config.toml
n_layer = 12
d_model = 512
n_head = 4
n_kv_head = 4
head_dim = 128
d_mlp = 1344
vocab_size = 37867
activation = "geglu"
norm = "rmsnorm"
norm_place = "pre"
norm_eps = 1e-05
positions = "rope"
rope_base = 10000.0
rope_fraction = 1.0
qk_norm = false
attn_scale = 0.0884
bias = "none"
tie_embeddings = true
parallel_block = false
init = "normal"
init_std_qkv = 0.0355
init_std_o = 0.0
init_std_up = 0.0355
init_std_down = 0.0
optimizer = "adamw"
lr = 0.00122
beta1 = 0.9
beta2 = 0.99
weight_decay = 0.11
lr_head = 0.00754
grad_clip = 0.5
warmup_steps = 383
schedule = "wsd"
decay_fraction = 0.693
decay_shape = "linear"
final_lr_fraction = 0.0
batch_tokens = 131072
seq_len = 384
doc_mask = true
train_tokens = 1026000000
steps = 7828
dataset = "wikipedia_en"
Each number is 500 + 25 x the weight over its row's rms, rounded and kept within 0 to 999. Layers, rows and columns count from 0. Numbers have three digits each. The size before them is the row's rms in percent of the matrix's.

# o: layer 8 attention output (transposed), 512x512, rms 0.0662, rows 313-339, columns 256-511
# v: layer 8 attention value, 512x512, rms 0.0735, rows 314-340, columns 256-511
o313 092:512524518494519501497447502478504526491532517518497499487513520479499492508484516488480508505521504457460495498493516518525519489503520532488469511464495498507509496475501512429538493516490482506467542462509483531475488483502501512509533530526433502510579511505543481481475479470489493507542499514516459547525518471557553460488488503476497514499518540498470515456440478500478492497532493538508502524506499519477517466485498469561493523530515481528508519417502528495544476456543501533526513461491507531510524535496503551533526529519480486488481483539493478499529469504499486475500527487499537472517456528476547494497516499512506527468518502506521523511520483501509496485504528481473455475473500493501542504507523467528492537503474463483508483558520537513476534502507465
v314 107:506501498467490508476529521536481506462519524481498491482530518460484441545479497549478526490490499477461510563512497509549497553493455503470505497465511500502498486502469467513522488507467568515492476442529469499494475493508497492530477533471454516519511507509483544514444560534503507477503512485506530499561505515511453507510496470469533458476484517520506511503481508477485484545525451487486501470503516472484533472476502485483494506498538487489508504511483517518544502486542584500527481531541456528462487486509476512490481517446457485531495525526527502454510516457480475482472532532468500507505497522486510499504455520521487483475499512478445504486518479472524521505471482447490468555514523479473455483455502524472457462485488512476470468540511487515497533527484500
o314 105:527488516454503486502545539503472480508527496497477495547508534521489508542490509508460526523530516490491475566487527511498503504514539536486513501514502486522509483466490483488489507497484524499490487514518498484496491485495515496519476515479498481482479484513551502516538527513465460496536470461529466510448480515534465499540527526524531460455498510539504485516470489475518514505563454491471532504518472490447480501485499547476511479483523467521487453551465507496482502480500491489461459519446492499508459486500501482491478498473501496502545539537470502544480513462489503492470483494492483470486503507509502514540517516521494478505477488512495461480505527501520462484502515460522513514536487522448473525463507518487504513503507533531495512482499509523493503530559532
v315 098:495514463493515490520468508521484473508527488538486492549484465490517523464451500503492498494519481489546469525511563506492483501468518519515483486520501480451515486496478532519503481512470438501486540482455506506448507532507493495507537472467473474522485536449496530559517528527489546469498528469525488518498500501501514543481487512526472515488523456492484465535476522487541470529464548448515528530492472487511487520491491459557446535489473480502479473524484444461485455492483469481487491492566508483502500519507507512455473427498499458518507487462454492531503461490472463481540491515447451501497523474502523495519546557543480524492517538493446508498489520475495512505504505479523521521545487505462499483530535532462517502505466484491530519488525529457472493511518510
o315 098:491520443509492491463486470501518548497509506457459462474539525478507512523471488490511509486484513505499476459499536523460548492490474499474466509458470439513512497528513547524531497499468471457527481502535507521495468513524487508498504548465468486526514475515522493511513511523497521520525524495535554493538512501553518504529450495491528520523512481488471547488514522522497463502485527505464504520471516494464511507486479474537470499466493472528497535542464463460472523531488504483558516491497528462458518467540520478509521473526516508510487502483490498515471471506482505532487575523452459491526484492539561459454483506504487509493504483460473497512499476519500498493512480488455509539479465477441495466456568524503507511450458517523509482441486466506491550476479474
v316 101:522518499489523484492474486530524553482512502510498468545516484507499497508449504481567470512516541465430538515470530543513498485517536516514521543483506458471498479475497523506489494490458421483511485527496475506497522469519528475500491490469455486503476475438531496504509490494487524481481507525509534489477550486478522528517459515497491469501494467477512550539482520500511448542480480502478545520508498474513481498500526506501504503512482506496516518514575497471512490488495522539499492465516542476515501499490482513530486525517486477546509526498496496500503440556540442499504504500506516486489512492500508517495510487531509535451485509463480520520504478484479535513473523507508477472513498559493487423458463538469545515496501494474529496530523523521493492511565501
o316 094:648497489504497493443488467509491512501476452483501473543536465544485497510542487476461521492510520517483533511512505547511495510472512499478510500487475458519500412521492501488500503492502499507504527523488472497497513457517500466550510497485495454516531479515506476504531503510501503462509511501500499487466537544522505504547470483461476500557510517461491531508507497485511506549494489501490506484472528466506496474469523565502499530508472472472507497524468480481494496521498496513524531513533521535487475472525528481492505508517494501521478476503514429567481479516536477515504507472516507527501473483505497485486461495482494524493504512488524533511475502481489481511511470501456457501482422501462511534489482475488478467477472490527480470528466495510505482556495459
v317 102:489524479500489540475480477494525487532478500495516483522461508505492453557505495518553528526485521503509472481504520500533529506524475491476487499451527515508504483509556537479483444480574511463486504509492547470488498495505519511494524535507514455495510480504523477530489483532491512509516509518525549465494530524527490514491504486459523522469480490506481510487509501507494495499481512526543508503489531451513553514494489502491488515512496519464485521528478456495512534499494501524542496529450535495529503492479526478485524521491514507539487494453495498473488500501509486503496520487506550529484524500545491492491487501484518458475514467502484455506526539542519496485440523485510497516523446487517493498479494500540502448475485462473507514469515484477538463455473549
o317 102:576494539504478508508520494500494504476505498523492563478454496495511501470477500513557475453486521509526501521529518503513528487536478465470508523506504508497454515516502469506485494493542452528535526510466505486512518489508512483527481547548529472463516537496540540497502502520501506479498475477470552504497504564505494534474532430490474504517466496522534489540493487532488521547471509484498512488539490482537505504570475448508488507510529482488497515497484475482535528490496515541533531545473461487497456477461495505502496502508511536543498473503516489483530505518547480471522443510483535529492492537523481539525484515526500481510488464474446476482488494567484499543512493533484498499555453504495496459516499500476508492477525504476512499505505482488538474506479519
v318 097:500463483513512474527513502512526496545510471475501499426516513556530548527518478515535491497521467465494492495503502514522539487508499509486530490486511485493502495500513476421500477479514502540480520521479515485528530511484483538498506537515497484481481551515508518469557474512510466479521453455566499496527512500523457470484445511504455509481485505489480479508486462522504507480491538534477557509489472453517502516520487505496446524481505502530521514472508522497493555527514493506506516512467487488499521473526488475488476529486466483496523501529522522537469510496509517502493476502537511525484549495458471493495462504478514480508508468451511515518464525540470450522514559540497505496512505498482442484450533468477457504445512559495525527526523505477453501502524513
o318 096:533514493486469528535520479518470489505452472471511509480470506477518512478496489555539513464520471485493480488493517462541502534500448503541516490482492504489532495493502486509532535460517451522495498516451520490540506512519450551467492526484494460505458530510461497459476490518500503494516479520496489472525511502497420494504509485497484498471476474535524517469510470532531523494474523505498524556444496502477466524512452503497466496489471532506536495468488520492499516536502483506488462517488514546458478478514486453492487541473487499498524516518527518493516496477466531547534507457513515525517502502493509431498503445480501545556507499501505517500513494504508485546510520487549501508499528512508467497486499515520514522502492535497503502500497461486448470487513513
v319 099:503531508472546499536464485501479481515475523498491489439514486501495496494475491486478534508473479517537478548498511504502502496508529509447484494504504515481507493542470530485534508509474486508516511536501515493540550529493454545485514483452483442504489460487461506501478567512530503496522503420489527529466475516475502466522482517505534516493501499458482512546484521499540507492514489496474549480481506512544497499473480489491443510489475480496491461530521464481502496518483513465497463474527488508488470469478472498525462508461466516486517468517460511520492511557524545498493461517513534504468534479499481495512511541515484500525474528477503523465533501551482531489491499460512470529480481468482485467477546498471515516447505504482497474469516536538484486488523509
o319 100:506517490476500486505492512519469515515486467429493459448516517517509486542529525493490548502494473497515531465499505497484515483499486454515503480471479492496539473500483522473510529470505519477500428496515498532485477480534416486471500456453490449514471504538510486474489501518528512484539509483535532506475505537499464457531503507497525545472487489514528498475527501504485497420505497537449516527496522496468516526491487516494464489500501450524517498498506516464498511503545497501491473520500490489438468484487548513544500506525503500497493497471503493490482470506515565555489510476469514486527513492534505512487541509514529503545510519493525453504540452517511518529552465485528495524528458452469513499471514483518533495507509510473492524475510520507515520460517478
v320 092:495495459509500528488487488467524527556443519529494424512490533536511498570541468482494508514510503461489503479520520476516513450490522475494486515507531541489557517498487525419525530514512508458468500521492487451478512471466499492500475496530540472475523486527495502476501508536503510495516490486486489504470506437533510492530476535498482514497516490476494516483521459560510543498513469475540457458530505505463525441469492495528491491472477513513528474526491448522504486505465487505479484511537461460500507509498488526491527505519459520475504469503520465524487514500529485490488518514484484456503530481494510494512481520532487500516531515475525542495480479502479525502539491501465530503506507524484481476478473456535455515537469517492516505499501459494482484506515445
o320 091:533472485506486511496449524486510489496430483509570505529497454516495468476522494520521535471498481528486516490504519464501532485467524466514515513528474519500508509535498485515479474491516498462518480510519515497506522517488484493505470543513501520489508511524463490468505497539468488525515499490484550472498503539524488550485473487466486498516465490502547500505559484499534509480488474478471496489500529497480491493471478487499502523482495503481488486497472488541513506536470496467523507479514469511461505481503491488477500487530460544506523525462511496515503490504496526521530535467523505517529522480490522474497516490493459458493462456516528470489462476509470479520489497515533508503496523533477460527481461481505504471498507463522516538457516432493467502509471508
v321 098:508499523541481505493457484506511517513543524487473525518550496463495522572506515496491523462493525481514482519501528510521521558512549470463530538504498505507520499504474491522478478504445459486517495487496478530491500496543466480503432521495485525509528482490501520484473542561496528513502516499531471491530495482492521473506447510484507494506469521511496505497511526487486523540469515450490473492501447483476496515473500513506505527543509500498494465498516482522471502523496486484472506549520491511500503503500474499511530529516519464502478500529494484503512474507489495526445520531511466532560506510508524514503478467525493523457523503511494507537497492520493525489526510516465482505492548503507520463508516490450492472482498524450506501493500524479481503494455519
o321 100:555511504493544519447502508511526523512488506492474468520510489469456512569509509521491489506457529488487451488506560485536520484494546534497482489468511522472481485452499517553527525552423470472527487510481489528475445528521512502467508442498477482525500470510510509520530505545482472505500513492504482498521535494474516542528465552529508519511463495504515508513539496476496487449514497493458484494511516504496488497490510505475504487541520511494483482507473494521465489507440515482532508495469497494539480503521542518512528491555546484489527500463458458519516522510526510490462519527482509493498523483492464491497451486489464465475451521504517477500520510497504512517497460504472477535483499486503457541503485530478535481495480524464494504488485513496549500462490541
v322 094:521496489479528520508475449479492511542489550476504491472550514470523497514488494465558505480480497527520503500503488544501508489500521460507535512531516525506516494521503519510479497516504470482523536513474480507513499531544480510502500511433518478489453512501467534513528497485502487464537589482494522514492517488491528527529453499486539479510470477506469503504506540505498525508481532484524486487504498484487497530479495474486508484474514518452504489500485447540530539511478503502517488488505505530562492456504462521498511517500478494523452500447517486523507448538491502507477502517478508500512498485470538498512535529531500522537504498491486487521486542537497493501505511515477477471475485515521460514471466456515491461477517513518517462450494506483479522489481517
o322 094:586507501489488486488498496515478547500469508493498499467574478459469489517525513503518516528510513505536499471498497499527478501515486451522511491462521514504430512489477498532482521475538514488512514509481520484457494524543461502468487509477517504516527502500430516494519491490509511493494583467450528544519530516489478519500456490494528504502470476473493487542484489538505481472488479499493509486535523500490504541494483447512494503499527527493537502501510474498486473492482551508514503492455476494495485502530548526502521516519519474501485528482510437523477479560504519490500496494474507520516499502483482538504549540486493478483487464517509496523493511522501525496494507517526499544497502501505433515515481457496511487517495514481499501506460505482548516440504514
v323 094:497510501492474507516467477503517510525555514485488512510505520462486513547503513500502480494480503508505474482465497537477521511516482420471501489528482489497485516539473511544474511510454534510510515544515510464525495514484563494481502485474477518540505476447503504466484508518488534533499499498505490484411483450430493476515504498552490515491481463518544492515491543487542492483501485473502436513531486488529503551519497500502526471515497512493527504483530506484525488505466464517564499514519539499447463519492472503463463500484480495494494492540531484493449464510484511500523493506501498491512509482509541490498508508502530492506480497501508527440459506475524520530491492469498501475496516451513493535492545519530488496477494521495541490521520541457529513472495482
o323 096:466498492501532497470501456544514512446519495511473477433522480504494493524494513487521530496487507500484447460468512527483519484522479491467501486516489485528456515500509494492491518493480508492471463533515448477507507511505534506490570476507482513493493506468509493493484490488528482499504523530516524494507529425489489517494485539537478513506477483502500538554513524502517480499514475493481498517456509512532542468512501580490482533517503513504475530443542527510486518481493557505495522475456508523506488547489533506535517475484563522483474470536498439498469464465497511521485526531500512488494565469554498504494527508522513448488473507540487469493487501536497515504498463498512480485505462488520512538487493473523495501504512492491488506470465512477498518467495477
v324 102:497495492503497498456510471531485524506536505507473480536498457478518467460514505529508515446479469501478512489529483524518515522495479496491545495510539492474531506516562460539488505492502477523501503464547474470509469532511489478515537470523500471514509520519513542520528500459500496461471504549511493475473517476548534508496496472526506457496477514496540503517457506516519472503512494439507534534471507516496479517502497495487492474463456507513497502526489486464521468488534525504466511511548469450490492480476489497491464492531473502496522523529492511488464491480507473489495493478462487525528518476505534488525505530504508503461505522505535480492501521482485523526482519486490500461527488473522528534524491516530463461522472536546510512518455483480488505509506520
o324 101:465483464493487480472483480518463528510548489466461484466505455515489495445497463553510534464466496479501497524472472494514473491497529548504513503453496487499494519543528543547474512514476485513527483491527492458549531463449497496463476560500488473514493473507493525529466477546475480497502497512500488491500454501523487464501488473500495482498498480485503547504487500497478478563461516452499517540501504516514459498459466559477516509479463463513488530509535538507501503509492484494568512472496516471517547542480484446484483498509486475515504511469471541497460510481507463489485513472475455454525527471495538447488466492492543507469507513490500493480463479512484474486510500533518502504478490474464507517481469477511494516505483501510501464476482432485495498493503510
v325 105:505517469473522476498479528467477462477509488546535485492480505474514519492483500461455458528503489521474518487569500505488445501467511547532518485481493524479497479521518511536464472503539492479528509483441470500493497490491552526546503502504503474502478478512546515543487426472513495503488546503495534546532528490513535459516494498486480509468506501522493535488493513497473522512478537526556536524492509525504452491515530499488530560504454510475519506483477479504481481484522473506503480443506535511517506470529509462493512472532558478515487476449503483521478461548525476465514504454502531525517498483503490523487481484490493502521501491504489472488512549491483476495477525524527514502510499523502486484482485508512533476495508450565539483471496507495491469514523502
o325 104:499519502491487504500525493478520516489489543476458466489522509503540523461502494488461446478531526470470512506541472529546486509480501475515528531512508468514501502547500508504500500478506514490541538482509507502497494497512500505530478534470495531482490481514500489517480491420510520485468485497469528509528551485497536475526517475464479523505538507474511515486484518463497466555521536481529487480510503498467522497496549480480504517489513525478535491544495449482485506517498509482527483515477490465491514481531461494500508481504523526480446454481508505541495492529559485439483460516510553505513418528513532514477462499511546511488527463466481501496471507484528480492491510485492501522497441509499498457512462523514517434463550526474497489496532515502511481512469533
v326 094:519476442464489542517448491515518504496517475559547476548473479518443517521520493478486493523488520466545508490453487519472492493491475563487441574529477488536507475488556471498484486521492460517515528515476485495511471516468475524475528541537455455470534476485510472491496502516533525452495503474525462537499502510513478476513484495490500463509451503491490534491483497493515482503482510505490506517493529482537540471541494488493562504480481510519475496490481458490517475489532494509499502500538513499505506503473502478484506531507489542529434496518479479512471472455489505496514485473524509455501513484490501497447511566525493517479495518493461511494518481487524513488511437489486484527508471490480482529489464524513512486462526496485499485526522482491557474553458482
o326 096:566429470522468504482458498466521517512524485511528482531475481547485476525496483502551484512462441512516526485489508526471502517509484484506491548525471485529538483510496481513488479497523483521536499537576527479477504499517484503501495530483504504518504498475504478527499519539518509484522479497499526504510513502486506488490526501479518530542456518529513507471439508469481501513504520487446502480478515508499511511509484559475547489488504469485467516518460470504524528556512482517526498506442473509515522498499494504497519502480513502476480467462531474536493502449482510507506475514530488485549493508482520473489567527549522477471537519502435462491504490477491445509484470504514456495548453496470490528485469513500508463456545494528513475485534450497535485506458502
v327 091:486465477468521511452495505527444551536573513486502492528507498468476436475496504484463471500507541508494550501501478484452478461498518471500473524552476486534479507465505495554524524497483491531499475488536501518480470502474490510465499503524521568496493487489506527522464497464500509536475494511498529500498478512495521468489506471492506460519475478544509495478541472483480471484497517497479519482508536523504526518507505487492530502490537508520461533447462516471514541475535501506520494450532494522478480496517512484507494454520479511487499496523518502504521472511484469525509528443456497519466518502467524511512510541514522543444457504553475488482533498482507515492536504491514513505496524474455538467473481511499541470553511478482502495537510497519548499500439487
o327 088:391489491495552476491512504490500555540515532533487469530517482566483498523488503445475459493493516501523451521517461556475481512492466499474474525504495528494500464494506520487474506513492557524459501509565467464480534540503527499494524499553520530493522481474534504510511503491470514520495524498490501502500502479497519502508519493527525443530497508467458525498467491503444493550550497499474497432477496507477503512463514511458518508497486508505506520539470516478505510470545533505499479468494520521522505498516488501535502477528496473499489490519474491474466528509491497505469465505512516473478520503473524473524512554516528500476510533518484543485538542493489553484478492532482466495506465486503492514490476502490470493521505479530492450503501528537489479537475493
v328 098:496500515528516467492485492488499523487522481488487513491527484441530491561505517513503549475498506473490511482539520496479497488484495502489523475542481485507522505543488495508543500502509512515523503488512506499524491488528494499555493516521514543537524462490536468512478479533498473450532509506518466542518492489515499487521495517479520466519504545479524500516449481479487471529496466481489531505476497541495491509477496483508496530515463509494448507519512519513489481496513488502527499499510488517486524520502520517534511479519519500520496469486519496475492468474542466499519576472447485470464464489503519481474476528459493466484490494540508523510496479439525515465448541454490463498481542465499503499472479496502510437518472498512488493507447521477506493493488474
o328 098:495474496526494528523499532481506505457520466504526477562506449484528494509495512518547525481481500458477483511506512504530485460495513502486515498519507498522480510524489503478516458526483493484524501494539510493482499526525467453541491507489490567462498449474521486527520533511526504512532442495470536531488508515519538465548524531516491504473521512495497507522522466432511515488500444484469485526508490506503439496487531514473483491521487557496453495554464500536533457502471498498530476515475519514538481544500498532542461465482500511464502471516490469480489483457511480529486527490490493521485499489501503500501491540476515452525498494485511471501525503479527498457473483476508456543514511487476461456502494543471516504512528510483516462500536502501464508465486556
v329 095:491519483488501508520489492512497517478466506531493526501530512478498517540520495487487472533529449533489493474537496475483501502490506487471446515484447507485476533447499521488484522506485509492533439515491533503466543521502512511488498444502476503532497469459447483543481459516490469521515549491469506485525559505498441519517524526502494516508516464485515475528505506493482498498549512516491487456450482522498471545481496538511469515515535496475519503499512540514487507477445509507543485503506517478513520496513514496516502520486555512462481483528480519462487533572475484462456536475547489520510477446505519465530448455530513522561502516535491529537519510469533474492544488506513514499470513521475463524506515464515526539504482523485497508512523511527501476472545526
o329 096:494501509553496510541471500522536513504533499534515549459502465512537519517465478507482503507557534529496517528501540513465518529478488484482506512527505494488451504466499489475502490520501542494468449516443469524517475523467535500450504463514497527492512512508482491520504464442473499495524519522514468508485521470541544515499550537489478490483528495519511494505490487528562501456529528500532470502510514469447521498564500510513459484488518495517498469479518467487517484497512528548472476506519489501512509523482549535474485501537515501525509525504508497452510488531517494513466493485498509473461457447546495480509516470480496501503518517483492512465521467501523527483497471500511474503487519450500501501508555510460507459528463494481495554517461541487493527517490522
v330 095:500451491531506465455522504475485479491488511471489500523470520541522489454510535501450456511508530503529496497493501400520514518532522513509509496478491479512485516440567537466512514499490504505505494494480506460506482521491451565508473488534478480486547471525497511492501502563459528530485525496559516488539529538511500573481538478454490511516498515496497502482558471480479516503509511507467488547507508545465496549481508509478507511525551458506483537480444530484507496496513535502477518510481496504493486506500516490523494495509472521478501496466564501461494523497465503504518546473515506522530492491514477534512483502513489539474494485482529478516492493542491449478496499516503502467503487501492492450484527530454501509490495497498458547507504513490469525517501517
o330 094:493484486510506485508537485475544524523483523518482510537521500496523526490511500496453464484495491516525464498500492515510497533487514573501506518475498515472483462494532523472509474535526485541499506473489470510527465548479510534541462524561467479495526483497486520500519497592468548506499500508527503502523492538573482519501523462518499494522495499499458525473484476508521521489480483534518502505523491481516501526480515447465533513509514499488474510494505496469497488498502515505485509509533542501499508492505520475482506496487489495496546444486469532450505482483502471492492487488490507490504494491500454540509464483524515506484460505434493505493518511457513485493464503535465457499497522521499500490510522518443492507499473482492473495507516511506529502531504522
v331 096:492483501537499522530516499498515439504506504501498480490503491534526497506529494530466475472528488528495457464551500534523519527483492489513556433504491493491495518454450484528506485481540594496523522514512514489478508503512592474509511536523531555551501460454445494504471445465501453492512493466500495510491483488518468468474525506501462511490561523472510501510474485491479486490535489546518508503472474482567507506516523475486540516485497538502490499470534498517496530506479503457515460511515503477459505481521483484476492494498512502526486522511545491523516470531527491505477472488518516536515493484491451482511473507486486468495478515498486449498449457456515497541504505465516488516476530531485479500484493529520509528506518545530499491497477519494541467485511494
o331 094:440537510518518518549566485523479465465450507508471502478502503515534519519482495480502462498513482484502464518521486524522495486470460482509474465503460524515491541522495493488486489485507531455478515505511483528481486495494571534524510506481564569490439475472530520507419505471528478524551483483499487494419489466446505514532522536497488513500514502508486506544545535460474532522531518490496517502460496516488495510478550554501474497471497512485482505490511489504501520499508510503488499523531471511455516485526493472484519530487530506476462512526523463482504516483526497528500496495501516484484480499545533506509517500497522477495490516518488497495486532510505479529513488503503535504481486531505461484520509511501486520488511467540496507447469511499486514487474468
v332 095:487493538507520502493496506439561512485479480478470488511547516489483509479482507473529514490527504510512508522506521526514513508514493528550487536494501521498506512515512515500494504515474507486494522456489502553483537512458528438484521480493479508519476501454473497494517497486520480511506491513522498483507462488528461528470486503510480458494485490509521530491457515495457476514484469532467497536471469483509503480449486506483492517521480496528524531488494479502501447484534540503454482509483501481508527575467471501468566510490518517497503499479530498478514534481521500506470466518484472486475510485477491501490468538464514528527489525456476481536478535499447480500472503492516525522499521511490472508528437489506530536440468506528509474522502465527478486471532500
o332 097:446518500487464519482490453468543492514486459497508504579522468524529504493520493506532500555503483440468519508502521451468506478549466468511481526492515499521527508500488492497482487500513523479483496522495512521468506441522504481490463506467513440491408451530481494514516522465497491488483527509514520500444514519500503501486500539506533477461496462496469488493479524510486501503498498511488494567484447519494471470518535559540536487510479493536519463535501526520520517500514535477489510518513486506523499534486480471453472535489489543507495487492510518466482526478510535527534499477447491496542530465515525484468484512469469549537541493501485515493506471475480526492469490472529519490507539539483487517520482454531506509470534513487514508482548481463483525494507496
v333 098:500549478516482528547490539527476533492527482535515486516493492471481460512495495513502465500484523494504490499550508519492485484476517496503460500492532486514481442489469487503514510501521513524550460476524495492515497518516529527490453474488472514531500493444505499487501462465523476474487490514505538487474518540427478483483505487500510502508534519504535515486478472475437438551482477489538536510531495476513524545506506509522490528519481488470507476484537509508476502504530500567514510517526486514503493504514497496519507488492532490525523577531496493480527501544547482482492514483482545545521500533524501513476441501514538499501491452530510510515498533492531499465468491439489490545540526540536527457519493468516560456512483484477497498498502559479490455472472515
o333 098:522512530505478486483509520488491505473505468521484483510480485530493508513503484503476490511501501489525548526498490519449526521516542509462521508535539486497482483528498499498499526512477518470482435532504447474505469495514517515522507480524500586510501507478521488497513499493518448514494486497518530520484498489459550496490526475483461494496538526484533515504542521492468499492549487514485487497496498482502506498503517480510515512525511506446488478458452477493495524531529503531465510519462479537542467482471498496482525443516520527461465523532489487513486524493555468512455495489479490547488500531514512520473442494465543479484486520469501522493489541488517539516516459496487480512512489510491521484473528531511503476495457535485476528484467548485490473501464522
v334 105:494499502504489566548518517532497560522479475532506493512470514501463547516505469515531503455509462495512485541517496527515519444510471515487472537504519457469511500432508513518461528491471507524511474490535542466486501555469513531498499492512477534468502520521497504500535478441492502469513508539522490550491501485457516461497525519491516513503532453483540462507491517523508483540507551478498502477483491497480472549517516474509459456465455530477555508509521511467507497514503491528519510511492475475555480506527501506497447521511494477490525541495555495499492514539502525507482497543550490458553489522478499503498452449439529504532489474533489516484524515510513488475525494520517480510472526504515491525512502493527485514526488564512523472526483516519513503481557471
o334 104:510517494536505497482524526520520504476530488525510469451456504507476503507534508506496528516511487525494530518484484530497538499478544484525515484508525457463478505454522468546516550507555501534526492436527495471481491508477512485487511451489523521475459519483476490519538486453525512500490505530502496495482485455463518497466493490482484489468518504522488518471510529558532466512486544506462461479483503482493500510486494532547485505488496497481515535459487470503479491550556511559462495531507514478494511521489503463441459480529496488503492517528486493491498511510503491518516523494510453505516515492517460536490493508445512505524492512466519510522500488501517472507544487518531504483480506462526512528485539508481474490557463536471497476532515527516478462500501474
v335 098:494525519524459484515493522529460497492534475495492526488497528458459564469465498538475506511526503473490494509507531563515486554460436483488508477496524486500480504494475510489526476535534453427483494524453516526500505510534536493486481504462531506502479530476470510488506494446469521510511533472500480490489475449491509540508495489517516553499473524479501477509442527494490498516458526482519475521489444503461521528526503490525475509500490519483511469534549498503463534507489474519494533535554437539524495510482525495499484511521519516528486506582474508514503533474468532516523492541519439511487483516504520516521492488472521519531506471492491564522497499477488484514500469543503493540506512497479509510514517489462505495522476481501481489488490548455465525537454473
o335 098:509536520518515494493524470506461513487545477472451503484472559435480502469477488505499545514498497503435477488494532507521550525498473521473520466433524478505469542494516517526471547493456502464485480501467517510507466495512501525498539513500497492517488509494517524480514534444476507551499501493523455477560505489473489532503488540516500544463531519528543528490488518503510472504545496480490527531513473496465496503535525445571491497507532500478527501498458507521526513488501507489498524524490484557492472531507505494535509514538561530493485554522531526530486520503475520510509532522488451475518488554499513509495480472489486473478499492472517498551455476548506508519527510516486510508478511532500533465487586499531511490468422511503488533511496497472486567467494495
v336 098:501545491469512489469506486489515496528526497540486508477481491492512514480459489524512524496525504490536504481478454506447530510497482485470462490469479490485500524535534509522524493463444463450517500539489545522480498518542471532486530463487464490476511526525536495525497589523440543537498517496516521468466540516490526484498515525525518507519543465493500488474494528489523548529477539479447477491478467533478526505533524519539478520508484508524491548514497490514473465489516481509512499532490518515542529527462523536493522511486514502447545454502448491488482508499467526476519469523547544500505461518498504493500518432473488508514514502477489507527512514499474501470488507490465527512534543459507519509477546470460468507477529516447465546493484450474452489525517459
o336 100:588522465501494490499488537523517506588526488508488517447460475490488500492514504480519518487463519531525488503476523485471466481498464528489511486471508516494467517513502495489499514495474468519480469480448484490509487486519465485478526481510460476502510499504529487522512515491510494514480505501530491495570530494526483482466511531526489508519481499506516491519499487547531511475497508531521480531505510500520529458548436469509505486491499496515508514476502520514497525476498508521544538500512495467514525520479543538470513492545512495540489491445473462508489456502548514485479492533491497479492519453485509498498493495494506495501530459461497515540533486490469513519470493472504525524547491506493519408478501498471507497529521540490514488524466470485528484507482498
v337 097:493462459540503476506565511486487488525514484505523464475487526499496498486497472488494486564475515508500504483535541518509495493531456510509489473460506501499489460489495479535459479510512527488455540538483497528470528509501529479477499525522530514474468463518496510498498537498482463519494502487464473448522487523484487489487463488492520539493482512484516523489515497554508550519457492480525477493483486497481505507529489504493471547430496524492514516445492505507456512538556496517513512500515499510516474493496487504496528493485479471538511540528521492526537488467469500533506510469525485524508509492535482493471449490504485481530474523489523491549483513528478489506532502538525520548481528517489522470525489533504485560435476487523509511529498533487511498490447463
o337 097:467501486489483516503584490487500516505462504457488461448459571483499476450473455473469507519434478473550508488547484497476533527509475479499507514524468544471513491488515481536472541489488524488488500496444522529484501514477473527493524537514490496540502469518471527469480495508472497495492535488523462486491517530490502529495532492500493500504483514447508482513527484520480473500552531503488541502496505483479472542497472418524527517474495506478532502480504511524501498546522508491491510492524436486457484460474501473479514499506525487520486478530527537514502516495488510504523507489518515497524505563513500433474535499484487478503509473481487518512444551500517547535530496524494517535485495543512491507497481498566494575501490509497466541479489516493417504529496514
v338 094:502528508458501532546526489494528525505498515489488466494471518509493537507489496515473495515526448539491494542532518525525469495506472532524501500489540511476533458495517495490473504504490494500508482503469472518533551522521476504489487511457466473499483484507506521486496494482519481466526517463488503537497482529530495473513474494471493517448466489488495516517439516515522512487514483530534493546466478463501489486524505481495441503495452485477511488506507503502514501540525484550495478496503517538518496480486466521511500530474504477508490539524524473510533517513492519472471499524483522509540466522523493522471475465499474460530501555463480502507488489495469480449476497533499501566473502548507469501509524501528463530431489515519484448495469511539506489517522520
o338 089:597534484463482507517538502514490492465497491441483498517515553523512503480549507510459547532523455479497545510526527516485509537511536482543548471486506482513514484482494456509495549472534498483526450490485501502516475493509464522504444488472497463489448496507460491469520501473522487469510500472524495489450497496475476527514483515453512531450481538556539470504498502517534463474501486492506532535499495503490502546506543511523499462505498486481494489534475478506446494550483491479462510524484480476443480483484504481477487513483505492497444491473527515541483498503483535479516503479476468513530483541512467508493504499461494496519501487502512481505448502487532460540534512505551501502491470506502480503473486499539492482519504545500514551495500514478515495531499507
v339 099:496547511486521502510498530515458536506522503531495482488490451517519546459488523495495506507541475499557462531551501549477492495465497494547491491534497498432481490526542521455502539499513527486474522515508521468508488484492495498496522471512497484496482546495517527510544490500487486474485519466553530504497515484495516512505485465535500487440471512485512507518448520533534484513493526519506537536460510503490498512487509474514486538505459487490461508551487481463491501500571524538484524518540512482507526520477549480494457495519497483454454505481470473479479473495523514482515494476528506503433545501465516504471501507507504529460486492481481543486535514511475535501470501535527511517496483472489533504511520468492468501518505474557488518500469481491514526486514463
o339 099:499535453464464468486516494507488547513553508460486509506497518539481508470515529521524518485492504498497482512506476523528523499490475489518493483436453438527513538520505531548518516480472511494531487512534547445537481477510463496489465493488511461470467500527523457502502516504430536518478466510527519476557489541514486486502494465508515499487491499485518507450452540495509510543472498480486496510449508509474483507479488525500452469512481462558501506514478524524501532551508516473496500529422509487449486539503529476489460511507493501489483445499467517547468508494468549515527565501523485485513494501497545469474454492484470539495506464482473513514503466521532488521552506484470522557504493512473502487473521441482492510474490496457489515459527456501472517475485469
v340 096:496552503512447465468540496546475481463521533475494508498480552458495518503499490520458537475492511521461557508484498485490500507469480481486501507483494491571483473481515500537493515514510512454492473489536488550533508540547479487526501483484529521470470499553494538512466506479459479542507511504473520508555506505491485491543499490506535496496472510518534532562478524491483517496507486517498504474486509486501503489518529525536529499504521448464466526522523479482510469510542524527460495509523491520497469503481523481533535467522526524527473496531497480483469514507508517511524523484452501505465476533500469505532479492487512506534497482516517531561508489512518474506498492506483498543486509454510507493494504549477514470520487501488444499517510517493457481516516494